{"num_hidden_layers": 11, "hidden_size": 576, "num_attention_heads": 6, "num_key_value_heads": 6, "head_dim": 96, "intermediate_size": 2304, "vocab_size": 32000, "hidden_act": "tanh_gelu", "norm": "layernorm", "norm_place": "pre", "norm_eps": 1e-06, "positions": "learned", "qk_norm": true, "attn_scale": 0.102, "bias": "all", "tie_word_embeddings": true, "parallel_block": true, "extras": ["capped logits"], "init": "uniform", "init_std_qkv": 0.0229, "init_std_o": 0.00489, "init_std_up": 0.0229, "init_std_down": 0.00244, "optimizer": "laprop", "learning_rate": 0.000796, "beta1": 0.9, "beta2": 0.99, "weight_decay": 0.25, "lr_head": 0.0101, "max_grad_norm": 1.0, "warmup_steps": 578, "schedule": "wsd", "decay_fraction": 0.673, "decay_shape": "linear", "final_lr_fraction": 0.05, "batch_tokens": 131072, "max_seq_len": 1024, "doc_mask": true, "train_tokens": 796200000, "max_steps": 6075, "dataset": "wikipedia_en"}
Each number is 128 + 24 x the weight over its row's rms, rounded and kept within 0 to 255. Layers, rows and columns count from 0. Numbers have three digits each. The size before them is the row's rms in percent of the matrix's.

# layer 6 MLP up, 2304x576, rms 0.0343, rows 1576-1620, columns 216-287
104:131130129109128124125167130081127138145124104150168167096135132133107145188129105117095114166113135094136101109152110130086086160092161125139139092114138169153110134108132110150112056124115121139087130128121129152121
098:123161102137148141157139151151149148140124147158175134139109154100121138161135176136145139153143142132114122133138147109102151146158167162143123121162134122117152154185073121159153081135157106111100136100140076145130
101:136087116105172136121151134143139166177140154159097091159125097106119148132121137122120129158163137090160117126155120137097152149127178116173126147154152143179141142139130134189134094184118107140130137132121108144085
089:127130109117086070114169140100141141117130118105110145135130115126110116129132115120160105165147170135127148174125153136107128119129117082132125067121138140117153132139150099129107115164135147117136177121175108189146
106:128102158157107136167133208111128138135099155121097087153097131110111140165127112057131110108131157129136129125096136122177133114116109138115127131134155144196108146171161098092120163154107122111164151141116120120130
092:160182175125099127132111124168139139177157088149149121124144061110118139155104123148114130126155116103142170161088146145099162180104180147181142154135123140121133101125130118161099100153149117075116119097109124131145
087:106155141143106120117127143122112140169101148119106162128134122110136143068083072067114112145090142161120135138161122152117101094095129099143172083158123161137102128098120145143129123160153111182114144130139093162128
094:125137127140153156131126147135117136117107136082173105109084079112071150084126116103117121118191112104147124149139110124113138126124122111106129116173143138146145112144165149104106124170134124145115149163112132104154
097:140131104141124159142119124098137159123135089162135118123135088161122176107114129120122164122084135139130082152136118096156130141111154146120147161149114119113137145149093138108140092120134092132154128117147130157119
106:157141097127125110179130100136082127147110172125118139141133147137111112121126119132154126132097130051127134074130149141137122092095103117129113123143142139128099115144141176152169132120110101103144153178126123116102
092:116114116140120175121160130139164127137078143114134149149125080153108140117143143114074139088076151149130130086168106164124109130094136139164127117153151150190129155133071127186132102157140122105142127104138152173142
105:155109141130105115136155121112151161162109182168133135133141116115115127123161159159087144148108174130142176096105138159164106159122147125150118099151141141161125094181140140123109128119091136153132117143090189162144
109:157103155118100163156122145116124158135153130130126118126151113170120112160130142068114121182140141104143108104152135169105138164144166131098122149154113108145148090148093158144182086146148144143095140120137099123118
096:148057125155098152133172156142110092158103124157126113100083094137103132098163141107139133082134132142125128187142150206179116140126113141134085119153160115104103139151139162118142126112167142139169074146131111159140
100:104152138161148143131131135151148132114092122129126170121148123121094148140160096151107087119175138129127120116119113133108155111178116108177079116167163103151149142160116104120179131105145103067117109120121111151090
102:137150139142074142121145122137117155149116160126121151143085128142136150097088125117161116155123145139176119138125145164145107082122116104106146108119136143101129118157153112161175156149115172123126115172144112143143
122:124150160113108162156157126069105176136118129101125141101136126105105128116133106107126145156131137162179116118158108129137131108148122145108130132144169066143107106111098143108131129105107151138166070154130145144117
102:093173096117147126106127130140132135111141098129138121130112151164119128093121101120121115163074193139148114128118136147113142114177120154105144155147124165109112157118106118165124137059137104139162097132136142138106
095:106112126153138111154156105128134122147085162137113126123125151097078118103138135136143194121151133145086079094163145165149123115135098108135143099127118134166128167129103114129161106125156123134152139129140102128166
087:155123120133099172135142134138156122082119097117120167124118157134108161123111138162110144100125154148145116164131144127181127142093104139136111106142152157120118145080147141172117101130068144100098138101170105127168
093:098118093119117122132156145157121164094122133135154120106131113114116112128148128117126133171128164156160092176108153152087159145091114126143101128136106152108140141153086126141125162100118130078117157121138118186091
100:167166130115098159137138119126094133088119140145130111108107122118095133151131129144143109140100112135120157128151136099138113149115168103101162157144147156166159145141106155160126130163131112107147098119109130145134
099:139104139155134162138141105094147156106118149183155159135097130115126127139098090071148123114118108143110170155147150123126140091161166147117171137143119127148142165113072169178138132109098126091154110117156163156094
088:075103109144132129147119158112116131121122142110162145174102146142105134125105098092119126155079175145110136058100094124091130130167147123129176113100122162138083117149096129090155123116144110164107172147106126143128
103:122122150156092129152126155077174155126146167162120158175112144094107159151126086099121095150124159155126142140115142106129127116135122093104172120150124111131106103137151129109167124133136142114116154096099159129141
084:132160164170131120129091117150171136104126143095157105133133114141147121121074153132104128118144138155166093079095095156124115146130118150123147091192124110131142110108117146122140147139101107136101100127150150125112
101:133117169143161070139109153122156157158126142140121097138123120092125134130161170159134116140191183102110116131152166118142137147122133108151112103119109131147103158131157098081151133126147087117138106135145132186142
092:130145165128145143120158101118129122146144139146136130155190107109122116189108137104117115145126136121111106152099091128148118143080127104155142127117106138190144165134138149124142146118164136153134137134120153134112
105:125152179141151114152124139128107123097145120168141104192136153131146121133149062132081142123155163136152168130130141130112186120153146146130103098142115103157123124123113147104137122098164121109123148106119130160108
095:142141155130103101130105125116163105166106131104140188126076142074103137139115119153104131171139124167092085140160081090110151158180127113150148094137126128126088133130150090089131151144112125137127160167127137167120
091:129137113123134113099133132137095152132051113147132126122143124150142144150112126091102117122146149117120156133132097127152100128122123086139120175075121110152120145141133134112109099120144125093144159119102142116128
097:151152117147113145127130145157161087089113137119126144102101117156126118131102122074104075166115156105082101095119124167107110148110145161148107089150150170129119107151103129205121133150149127084105132119134128180147
109:143139104142168117199129174126143108168138130153127136086140164117105101163127115111121092138118154112117161116118158159150133154146119129148157036057163125132128095105115145104120108141160112175107129156144092109099
089:152119175163142153136117133161119135095138133119143141142111119140111166111124140101123160112103187112111140150140096155133151135165150130139110156127087105151137115141122110111163140127096090098132121140142164155100
100:121135144162123088112146160115135135134104111113114129137137151083104163178119114123126118132185157142169092156168119132091156115146121073168159143144124114118132165182145123098100067105142141130155144160129169119133
093:126129151200145119134132130145128119085089108167145133153118127107101129139162135139124124142157123114126129136097142139131079139099134159152159123176145094154151133133143156125107124190176125146119139116142114143081
093:152157206131082122131152141094126108097132133080148126093114127143108105126125117131079152112162093125132117114168063160185099138147152121170093117118142108188110113109131120137104157128120129109140164114126114118130
110:146155202183091120140144130150177119167136151128176150096166097144117109111120123098112132146098148137168121121099123115187155096115104128157110097108158110170067133137119116145137098161083128110114161141145082167129
102:091121138176188148161146126107124159132123142153186094124129140120096119112104149104166099143127138159153111094137124161106120096106117126103133126136136078124109113093122159189132095148108148111113125092099129143121
095:146119118139101165127151143087158155153143138124101161148099099132097119149116110154093119119168161104123102144149106143114136134111138156141137112116088154158070174130126082154103149156153138167110107149103117154126
084:126110150109110111118132120105108133137113107165114099131122146142164125130088106118121125150155107135118128086121105108150110126138167087167132158117092146155129161123114182153140158101163150151133164125113085124128
094:127105143118105146160116157155136121178129170111164126128100133179141109124133127057138118109126094109106112140127123168149095114141188140110134128112155101132115103167113136137147135129154114134140078159140111148123
084:126091124118119142144098142145109148152145117109150105150136130124108115140143120169113117153151144107133110152127157155091127128119150052145161098132114132153093123152106150137100146139118146142122134146126148123107
097:105138150137115161127137097128125133125090137135132140127119125160135130094143085114142142118128122155145137148134110158098109141121148117097143153134107089112087155115110145111146081141137145125107071121151127128134
107:140105131130131135142167137122123150128113190125116117095153115124113098125096092088091117160153128150105149133132136170159114130148129105123107121129134147163138154132115102115151105135129100112163123169190096141099
# layer 6 MLP down (transposed), 2304x576, rms 0.0325, rows 1576-1620, columns 216-287
104:124130139109146088126126113134131102113111115121163105121102106113076075093113124166085138081144103120168140117091131096118096111191113122098116113124128139107157175138115158152140161108152136127137133140155100113099
099:151151119154124136144118105151092125147147134063156122141099129178107144133153145172104141167146161152089120130133138109150113112140189158128135126143107116160151117121121153114147146194137173108127159096152140116151
094:143108157141169104096124122144124137122131119165123114127109089133102116163138108143160118168132155127105136099125096152087125130109169150126126184120116124087115139147133115138155146128144103151105110138130114151141
094:091133129169149184113123100124111133112115123108136088117082137132121132119124156107117143072120144107138170120119135118129143155127142151122137122125076122145133174132117126125148133156171054136150155157112144096147
106:145094094135129180158084128133132092133103109101124159118151093070117138151144125114113164119121133192129105117155072073142153143143143132137102152132130138136115162111125102120149090136156096085109114127148127143131
098:123115128121112171126113143090150081078093151139151121106114144103129126128143137159180123146145146101143105109130150132157113119128122157136087154134117125147115150089167130125115134124119173066195114115165099104157
089:136139136168122075154161133065132129115150092119136104104131092188111099148139178143139150141131168142101119073136132148111144143095115127157100137118122088142145132146134123143131160144173127113089110115163149096119
093:147112154144110122140129119155113143148142162123135183103128142141129122130140096085111135162112080120131125147116146117182132077140129144133070141146103138134124115117123104153165102103126096131133083123109135164146
092:152107125179114102160126110096139110113114121148161163111088146083191120125066093130095102174086173157122141128104132126150108111139097092126101068126121071111135107109135102128124152126092142140132142164098118143145
106:129189170140106117140082117134103110135148151133163120120149125121110157091164114102147143109125148149112144110132109094113155095133147117136080108153104144142134071137113159154154134137117171120090121088092113111111
099:153148102120085093088138119144152156114136104133146111145143095091099131110151115120135159136145147131140087082146165123113122120147135133118136144140087146093090097136129070105134131137160076093100121125098128140131
097:091124140120172169102103096117132136132136122160138129118103136131128123120080113110119074128116163113130100177123152164087192109140116096119102162126103130129083162163119113116178087144126112136089153090141115098100
119:107146141137146146136142134111168092135133116158160128144114151173135028154132113098128114130094153108102109134155154112102139127142112097132108149153143122141116155114157079118136149148137108135157124122147135070118
093:112147122115119135098175142170093151122105127160148116155098115125116140138084111186111149137103178103137129107110140094147125176093111146124160146132113160151136135115135163130108128138155134130098132109132136130141
098:116148117136113123112136139107126134166131105111122102106141103133125117133123132080110186137113114204112118130134116128062127163132124162142121119115117167112099131101132142083132121110150131109104120120127126175147
101:122122168133114117129100133164121127122134155154124119136111128085106119125143162110140137139092141171134150171139158114121147126087142120118079151158109106101143139133135148075138143147154128120128129126107127119083
116:115090138169189117123136118166114130147128166126081099137123108126106143070131120135159118167154139132112121135088114104074122152140102143100141113146110122090140065148115140084157146172127127131162131080142122094153
101:102165132161129110090088122137123115160110111139154088152120187172104163106154147172154165100103128125150128093105135142145108160140096150151121146131118138104128132117131145150134118079144124131111100106137141101150
100:170149153123110138098111140143144143125148125111160147193170128119164142141152144095144130141076102113115104099095144146163129114159135175139149121133135132100109108109146107123138126107113144133145094123130104125157
090:119094132142115072111092142086126146159103152150139107105133103163127094094125125112125132134112128149135124110115126164088130137133179120134134179082094123130137108125115122096141129141124086139100123163120103150085
105:147121164158138141135123082126115102128081171153171130148135122139104168072107090139120145109161133105110150152134115113157094128150137110098134116111090136165097143148164103128172073140111150114128131151126123121136
093:120108123108141083105154167144172119145129110106145164131163147138133142089126153173120168122087167125163119078113106143103101164110119136142116144176137148061115089101082093130118103100195117123136125132137157157116
109:132139156131109125119117128142107154145129124152147066118140154135133088134115134112097154106177129122118067156132139130109113111159131148170058174171154153179129132105138117093116120122164145130125152144127097101139
089:133133163153170113143170087130136128092121165157142130092135102155146146144156098147136114107110145159112132114132157103138141112115175151071126107107121088115087100103144156103072096137143136129128084108127108121117
086:153122081127117106160110149138128155140097132125152062121148110119149115097102099188163147124126130125098150143151112153121140155122140127139138147150129117139156141116081121122093160091107124110126165164174108113125
085:132134132086138153137170153110098127143057144141132176120116150128176104108188100139091135134128158140095122146149167151161138091073107134140177147098149196137130117116149133112104148108137140109138131189145107126134
092:114123085149166144086110154100127117148123102127104141136179104115129095140105101136108126121164140157111132147100121106092149148119157164163113148158113106119124139149046160113146119095085123101120111090121100126127
086:138126108148113162130105149128138133091140119090121142126087110145142113090129095169153153120154155153112145183137163092109156174124143107112099106158133125116109103085153084125149086166063111113137121102133141106124
108:141092135114176080113135137135077130154148101097135119150065111131137130100168111160136136162157128113196080147153094110094133105106086110114155143101131142131090129110113095128138100149111138146144140098142157161114
090:127117136151135088112164134128117132126141141158147105143121154198093074132098135114145167128122116116119095181127145137136095120122121149121125120141121084103101121147113133150072126161143122153162074124147114098167
089:113130174113093129148104086120184133120189115148113122138089131128148124092141146156110121137131119141158154131136124126103158072113161137109160081159084053123138120099110123127137137131143132104144137150141137135089
098:152130115138129081141136143127127136110138099189154164176164134141165133174153135113119122157114157124120111112119145103096120124177106147135111125144083083083111151087175134091116139145152115159112076133105112121129
106:124131108133125085129115111122125179149112102136109086126155140120153188133147140148094128112110092109133143116150077139154122134118125126104145118150149081142132119113113107182129143064127153119140119128111111135113
086:132134072121150111125161173132103135129110138155101115088091139131190108150152152183161127130133131108149177136140152108118159150106149144099098096150120144146111092071116146140116089112165138122132082188096143132156
095:116120119147092113147099193107131141118125132162111088075171142166134166126148155132154106153097161117109075112127151159115128122159118147111120161124134142128165172095119150115146158179086149120126124119113092149150
093:109111117131091147154118097137135125144154125139129115147129140137107145159115143117132094167115107144155148146173107112147095109188100081147143151168157108120113136161139117106138106099126124131153096136162135104150
093:117130102130158076106137151121115167171128109160153159134127113093125102094085103140125130094108151132114099122132128137129111127091144144114184106102155128089134140150139124107125094127139160135147067140180152146136
129:198100102110109130105082127093104117143143136112105152119133110141146116108108117128101140099127141116147147142140126133138142105134151170109075174091070138167085175102146160112109134144124117106127155138140096142145
096:134145178103131126106106133137146106109149156102114157085153152149110126132146143104128186133077121140120092136133165116120106135145129129111127128124138152108134135097137127106107141130155085113137106111133161150147
103:160133079084130124112094133090103093114158117122152191133114173112121157114098088108125157088132128151167176175175092112140108126114152126115114147078122139174153102124151146130108108115145102141121123138120147125172
087:148129099116114107153091130121128157128111158100151131111104119167117121120094118151126165113106156127150142157135140174111131129145148174135136162159149127101136111126148107114120106130102090068152130113123140120134
101:114101143105126099154138098081141160155099051130136088103105135100123148139118150145150111128122142121133125102103109087136149126161151122131112126125103109121176136141139128154161159082177092132120128138121132100090
089:140124102082148136088165133096127106107129139135135146145109115139136119133158114073104171123138170137105130124162121141135111149127131131144110214152126144107169137068171139115161105108125142122170124117147131118154
095:139117149142107098116140127123118164072106090104158170155147152109140148128180114091139141136160177166142138097164150125085129084103113110149103127139162153120100098134144131163149119104141114108130163105114122121082
117:118128133094149147161143114088124125136117105096134118107130116135139110123139148120125146138163123080089200111133127069114107160119111106113121115101171120132101138143130128123086140115102104121147100159129153124120